Each number is 128 + 32 x the weight over its row's rms, rounded and kept within 0 to 255. Layers, rows and columns count from 0. Numbers have three digits each. The size before them is the row's rms in percent of the matrix's.

# layer 5 MLP gate, 896x256, rms 0.155, rows 83-116, columns 128-191
103:161143115102190130119071131090091141141151051083173129126135063110164164134165142111111079106148135118128122103149126140142079142122149167141134097173129127115070129105158084113159166063084132
094:128069107111135102169083137117100131123141120119195175111148132102082152184113177157118090082177103139103170115142069133150129131142132128178225128111139168142099174151075156132146106109073141
101:070103139082126101141108156090150081133176133216162157135150096157087122098130081148090140107106099118191123089127155156123097131129122112138034148109055204137069110125160134096123098139094139
113:101073152085175133147128091141093132124150103128047123124118115120140127101089063136138177103144150084116118138119199111137158108163104088077105088163133120104106131146140185156113170169130128
103:127133127120193133122146126101169150146159149135119117108102138175143091155119120105134170050147101098155172136142129119117096162060140127142132170161112125196106160161154112112160133102171126
102:044118138095135154099139140098121170149130021166113120108053104170102141119091141123146130187132138105145054083077105059177120086063059135136135124173100143171175136206136092175131144130165129
090:125140171161179198148138107135153176189109101154086179161116102095108162123144121129099134066154187160109135127104096168209074165108117115137133083137124107152136141126086155113126133197145136
102:190138158156199153129126157122068070106112156153128089079118156135088151105173183156138145110109076070109126111088064047160085127076076158076147058150088172125136113205115091078109143173114088
079:101101175118147082130141086145086111142156120079093209128130124145157106141099127185148161100149108143057100103076097114107147117165091080163145128098152137101104117119160204116173121156163162
112:149153119130172079117093163135109110187113167088070148026116167148121118110169145132147174128152125116095166155148189103121128144156128135085107180101142164102127153117125150149140164097088119
090:117202142136139171101119112157171123150146132118056088110143084129172164134202046143200108108106129131180153142081175152203160161072117054114098150104152175123105148101153124123150058179068090
106:131088113140104133150126176151159137085149158135099148160117127091084147197081130134131113088053155127092110095141171111112157141167128118144125074112121145154135150148080148179157196186118117
077:168089135087163131100119108060130138150151161181133120078092191124126180115134108156131121121161145162171165102148157094146156189151145121187149150122173134113129139076139176182078084129148136
093:131187163101095130122151127069104090154137106097091150136107116111098122114141123193155111087119090110093099078096058178099064110117126151101112134120141115079162198107130155140124129125205204
110:171088138142191120096170177155140093116080176094138144150108160157168149113169101138118137116116124184137154199102139069098133155118137138128075179186058130137156136167089162212169141080111156
112:101163189151166135162128154110097150227121148151141107121123098128116119160123123090151118093153124169115087031153151120110162139112183148155114149137135171194077080111181127176166168178136120
094:093121099138127135162130126045151049111086098137121101124139116160099139149153121126163163138117081085163144108146157144140151125101127104121163171109106132144096105125110153136107149082128178
108:099121123159155137104113117083162105142122128138139151173093118150123097154093140122089118155138168112144108156157188122136104171143030144190160125149086120161039134091133107123122121129139119
085:121129149121156083119161089139153126159097136111119167105123047138163155133140126116100113070132135018168126130130154139113111140176163149175156134157153146111100176069051091120109185158188191
102:107115086191136171144092141147136092108144117017115104051063163149103116136067118098105084126138104098132136102113089097079088057097136136118162140155083052110152119136121180144086114074149118
110:161118181149167126076106126154134120071097093147103141117138137141155135171136149180121135124141185137112074148079136105197105166135071109135132105139099140133148152151110109167095142161141111
097:138148109169103150148090109129163148097079120162152143135103156085193083130184078134096157124131158121149175158075080052168137137144071128128128149140116103154112156098116078140170212114166132
104:126140134111184141172090113139073127096129153165100096128189153175142160103133117145079078139162182091096128138126149069136099163153124104065121117103123168101154119170114095095111121126165132
099:198148150141092163092189159129176049197165154103170138125177106182182125123111192043120077140167196158109102131157150145119068142124138092142068089102124175148133138068110144122091151100159093
115:138165074132105123170127104148122110113142135131122162133173166079179132090126095101178143073109088132162134112154136147140128108136139099108114105156119154146135147103190133191085141137134113
099:108156167118103142112101177111164153111067158093118139107151152154072190144134120148141105160149148147136110139115112130111111103096141133176176150141137127117139092160113083198138135034136159
113:098112140167136164107123095124112139109158151128122134173091139160178181089142127148110131085150096180190186182077133146111131107125127108148096111151134067193192130160121111190094121080103147
086:163153153131121170119167111139153127113172145123144158111161134100124124107149113120165170148067122130176149190154146137095098141142129130113114105127106199119105170085173175113143135126132156
110:109171139100121146115141106136183109166171121115073131139160109106124155146070125157169169081090087150107185113097133094089145170121148087129135186138111128152078088129141121128108187083151159
102:157080130120060113067145129141164156164120170155101082076136120132093149147105102106131167119074175133109094066098072116138162145149115161123168105148152188150138130128103138123097155122119139
099:152086113179077105121113148151085144125120145077072131161121111115188209144154152140148115118134113077127107119132074094112175034083134068137079143100113110068137104130099091122114099146170185
088:099134149108107121105137122152084114134104105125159115145124138069108142163040095089072099143161138115104151133140212133074118175088097127126112157077125151116122165191122122127139097078108100
112:172120065128136120088116138138163108142118117134153137102148131124194145161102108215163149110114113114092166098144122137168100114166157133116122152049129128147201137148062131087164142124154113
096:083140153121076144115139083136191143155178153145143175103151141142202092141199088096103134117176067144114129122158133162118176163089075185104136134132134123108109138075136119141196160191154169
# layer 5 MLP up, 896x256, rms 0.147, rows 83-115, columns 128-191
104:137113136132199165107111140094113104114161145165126158230157064118090093136076096116140123140077157155138072140129106107149125105100134109106127186107061112067109180129171143111121157181134066
095:101150141167136097112148080082145166131063077111081098150181112117134102091127091144169167174068129110164119137099142140191164087159051171155112134171083153162075225110132140120135174079138097
103:084169129106099161064118206129172098094155148133136118100111110113110115144174133132121096144092087083129159090125143139145078142174160149099133112133102132127084161160175141192168143078137105
102:126168083084114092146127136106166040158111102108179115156160122102077106157117131123207105179128133184130089160142107101122118138115149145075128113146108142166150134100123124111156125123205051
101:168109162106128140135160148107115172111120149045125158102142103185138139126116172128104165138090082143129110149160128109152120159123092138140122185077118116153136142127156110172148181133126126
098:149119128167123148089158128101151123096111109139135145169133128100130149036097082131143118076120162140133144149085146084114062129140171137129092121087184153135108112129107167092168099111131114
096:160160148111209143153164147123151153089106070151116075183197107113092139174182144111144090068139092144099103163165125115188092141178151111190106065132159105132158099161121087121113175141157128
102:184174081090130107203123148143080160140082115129166151117101142136086105121090169144140127154107133105162022127122119098130100176162172154092131147209107162154121055163208117147110123089117144
081:121083125111117087152137155081153115090133066115148101090159096122095129163159137113155039161137134101144158091136168144132114162165116090102138130110140083112187135074089108129128103122138087
110:162141162124176107130072084159124172101115154112155139160153162086125130144104112087153114125105176182173099129207128143090088135129110125118092141153089144090137147105108074129091176163118074
088:124127114132102128113095067131153054177080163168108114130138142080093185182167136144108136029141095123115141156126120136130157140135106157113064127090193145133113160174144135130107078130067080
101:105152183154129157126133109093149120205109174134103114159086131112132087106099175102158105169146149179128113118107196065093149170162122090097143084070105179117131158123063159113113128143110140
083:096143111071040094159076138068122100109162137105127127161176172120158081159142082174140136122160132101132145087125142084182090125122138091143088111161140130160150121149122099149155122088116091
103:138178166055151125140149092172159208123133141102127101092124119092154141170086094108108178092138116138122195103169208186092141074148095083135147152102102168084186105124191133088139137125114110
107:122194146147092118171108114067143184120168150191109088133141076095134139165105112120131163119156196132141124129112118126129168138100120142087173076088111149130102125143131153142127143141196131
112:145083087169166031118076109126209094149194154145100166134139159130080123127090152170152145147137166054103139138164055170141108096097133079108123150159146128160171108153153168211081159138175096
101:086149071116146180155154090105063130154100150149099089109088168118163077149127135175145132103102115105115158129099134102121091132136143123104146152083165140185086077116136150145132118078122137
108:140089146164114091119144065125146137194089105065136099079093121090098143152104178092099111098144078158133084140170101105169130160132056116125164103080101132134146112191180170172097106160149198
082:128075150111088182065124138103121060094126099201137059136154138172121147153158183123097100145152102138082071118140122151164140107150151119085138099145120124121070092152197191135116076141127158
099:077081124116175117095199067113107145115114202105147113175073119091128160130194158104134127070124133047104111102058175108107102175186086176132097127134168087153138075097094158066089113116108155
107:139149174155077104143134114128149098149141157075103114153147187050150122117164096139110201157152170179133090113128115130137150220079135146148147105156116119162100132104072108128093173118191098
093:155163133161080150084103147115142154107097156197147201098116128011191075183105141110067141130137235092164136111143092124181122146079111152112163119137145136155148160096097142087110110166107067
107:115114086113102163100113067125129130117160113128123153144148104123202086109140119141148116107156099171145156134078104125138143144143201107142171125190144143161068148116107182136134143131140164
097:124115110147132161128120107172106082135077093131177170123103121112101087097147098143120115111116138159129120105137117089148080235072144147097216101083116139122173128101102128165156158176114183
111:082112147085078138117106141106146185080107133077166078099012094124116147121218154148126143142085133128166185117152143113134110187117081124162122061095179075072127108133137194064169115176132146
101:134097115161153158151106200164121111117128137109065163130121110076165055176087109172143087136117103103163141145151146148166137100125075125148123181195133077122123126081070108149092141137112202
108:062117149081114073120077132117205139098114125151136078158109178119139136102201109133149132116151159139164147150124054157162091155086103163121117117132070066128152083119148196130135127150178144
088:092134141122140148114149150066126095095120142124117122179151166146092148136158111084121169089111099106161172126160134150112161134189070087135135103083096207086156132161167150191160192143133127
105:124153186110128118159140147127064120127136100166153156101120138128152120078123174142137131142091108139154130091146083083132108104136136185118115115150107143111077036119110145149185096143136105
097:112112097081094159188120102139097140084123085158105165131133125090146151110149096126128113128115176146133136163158143117094074132098106135121135081092104182121135075155167152131096020152136090
098:157142160106171159148128124140084128127075079098097154122119153117133153122102108181121101127093168114075169132162132080135129155050208168145158092127189147117105103109187147113125093128114092
092:095158165169137133083088076131100131146097111164113085147145123069126178153073108160123141105149111146112114116159128119114126164145134166117168105062095127130148160160115138153121093083144138
110:151131098127143125130145135113079107104146079158154084140128128183124119159161105093072165119114107119150092105098208154099109155139230139113146118089136153109097097136137132159082112145163129
# layer 5 MLP down (transposed), 896x256, rms 0.0779, rows 83-115, columns 128-191
112:149131172137092140090162181135166162079051189179128103176060161181170151118135143158166161132083132144092098187093122094138097109097146145104103110132126113139137141122181081101153167157082157
094:127137178149103138133089149115126049133094085144088117112143173087157112145142106106119122105132188169109067056138168125154094130095098118151124125122121139172150132101113135094160135140093155
094:166074088163111132190123134095132185174139161148130091080135084105132041188087098074193144125121122112180086165158120110127105113128078108123118125155126153048143142130056180107133147153130164
101:152091104094125096143093129218167176129115122160144105095130132129064154158160161083101107134077119101177188089112148078145143117093188114119103095131073108124107124172141106145129192144119129
107:137127135108119068068061124084146143103127071135204138062089115157104099092141097065129140125122114157128146200192113118156158107159123132042109078120098151139073096125181160128152148185149069
098:149146130095114169093100152065118067106100125137080088103083165177143145066142107155182160072116181093160168104144125088126149136182117109108159104175172124108122148186154110166084140115092075
095:112139077157152152120144113105121130201102141100156116103146135099132079089123119141126119139151187166086123148084132128105147121104095125106139145119142111107149105111136178110128097195139110
099:088091125119159127112159130130153201163137107136116106116092140124149132084089123120176115157128195135138142119108175123145141147133108137152170073100139056118135147099158139127180090078130140
089:057122106128150132135155096104170110110171112155175124116149118139135103096141099041141084132115148129128113152116128099145089085160151134172133078140141172179124123149171133098136209172139107
107:143104128102088068070126145033130158114091147104132147125118108172118144112110118139151116155081130114099104110133128173140136180116183094105098172128154093099166131140144133164096102136141113
098:092118145163103136132187163124102181102118169124135164097117073157131110129121145096118116138119164157077102152135143144152128144092150156114159085130158110153161128091157135150128153099171140
105:069201144152098122148184114056135085130150130068063134116173155138141169141137071065069132137126184144153115125130127055128122092139150119093095157094113101164127096137080169156141103117165111
081:178115157120143087080189155091169156187090137088124126103168170082103170130090114089175128175077123106053128118133163140094139146128145185174157152070100139170098105150132123109124161127124186
096:145144124127150108168084107133169140100133123092154169164119170129122225124140165187155127136122105129105081129160064166180114167060211143212160119100102182106160113142152170130164137117113098
105:150127142154111136137145135106098075088170195100091142170180136099102169101151130164155090149102188134132138124151129156161146138113183072155099117143157134142099116070068143127156116128078138
111:147134156118143097164184107173160101073109137138133123176169133122166130155113192086170098110126073136222087060100156167079137109152099131140092048158111150187179131198082101120142082114175120
100:089106106142122174125152144127087135180148154163130118089125092153103057121146120093149126130182151187160137083178153174078191177154086115129114167193170150144091084078108143194124137176163062
104:077152098130109142100100173131117140089112082130126132163103159191114166093105100107122051141146128155173081087139101123161124092100149126144148146168065117139140110168121116094142102098136169
087:136143111083099153142127113131141149145104117190157164121075128128127142055165128089192130121159178088138077148159143178121171107137132139112117148127159122112040177132139158063159131133085082
101:232118108153089093130099080098139138103088122193105103080126131121145216161188102093158097132089191133149107130169145107153131174124131119111176187115111091177116119095167103104128094143208102
108:170164133117144067125130158110156147156148181193137113121124106108086158150153116112167149041111108095123134148187202077186138160094117144129131096096129153133144096132136121085113155085164070
095:099116137050061145121156152132105156134070160119087150193107135153177089158081070108043106142136099165099077127113114083146105202092123165142126133192131162107169077080157114146122150092147176
108:195109158104043122111148109157163115170097122139151113138131149103082105156144109137104136129089133155144172128112152178128131177129117140094104134159190083155122191121130115192163136083103065
097:083137167190172144152125147104114125168129124056138127116098106121129127132085139150130121083157134119129115063100093145122145090125062192156058144176105121156108088155168179070124112118086149
117:058137123174155111209143107184091081163120155142189166099132106118129100140104172105138076115146130129113198151160150116157061148167091100123118160179049094063161184120130112162143163097142119
096:081145098080141128175158173112179175093135160153158129168164107134113124119121107099201147127141115084104097077121074197097105107112115062162129145113096106115119179239081146114135146083143114
107:114102133145132135082135148123105163168051119150113111150109097134131111166096170122125094183076123096153139097127147151125179126124122155093181123137105065182149077099116111079120128118084199
096:094128133147095122162170162086183164138139135176123148110123141149116111112151130144081148072138130190072156145150090036139114109163086085133120130109121103145100108128193124176105118157124089
107:127145124149113083141129111119098089126118092112143132082151151184105113072173144157136111108183146144130168108212165067125162128142052116146161233031110092112105106205097134111176119117071128
100:138071147120206114112119204138104159099092115092171116123149125129105122144138116089143162127150177154144156169138139122102087137079152118130130129118159104147160141063123143060158174101085109
097:099092159110139139147143179145161110079127095079096102094146156159130123118201140150090129110123056157152142083088154134135139104086103136132082074129145119107098116132148170091092136091128140
094:107157140110194104152113121169149078066118098169109117137139085168120141147108145082161137166075146160179168133116160142135135114124103139212114064134155136161133082145131140140152140111117105
106:192146107122194129152099205098096194091135165178063095137122126129141136097161106124189173101099108121167118120134080174082135160118140109096126146133106115153167198154106153134127103082131141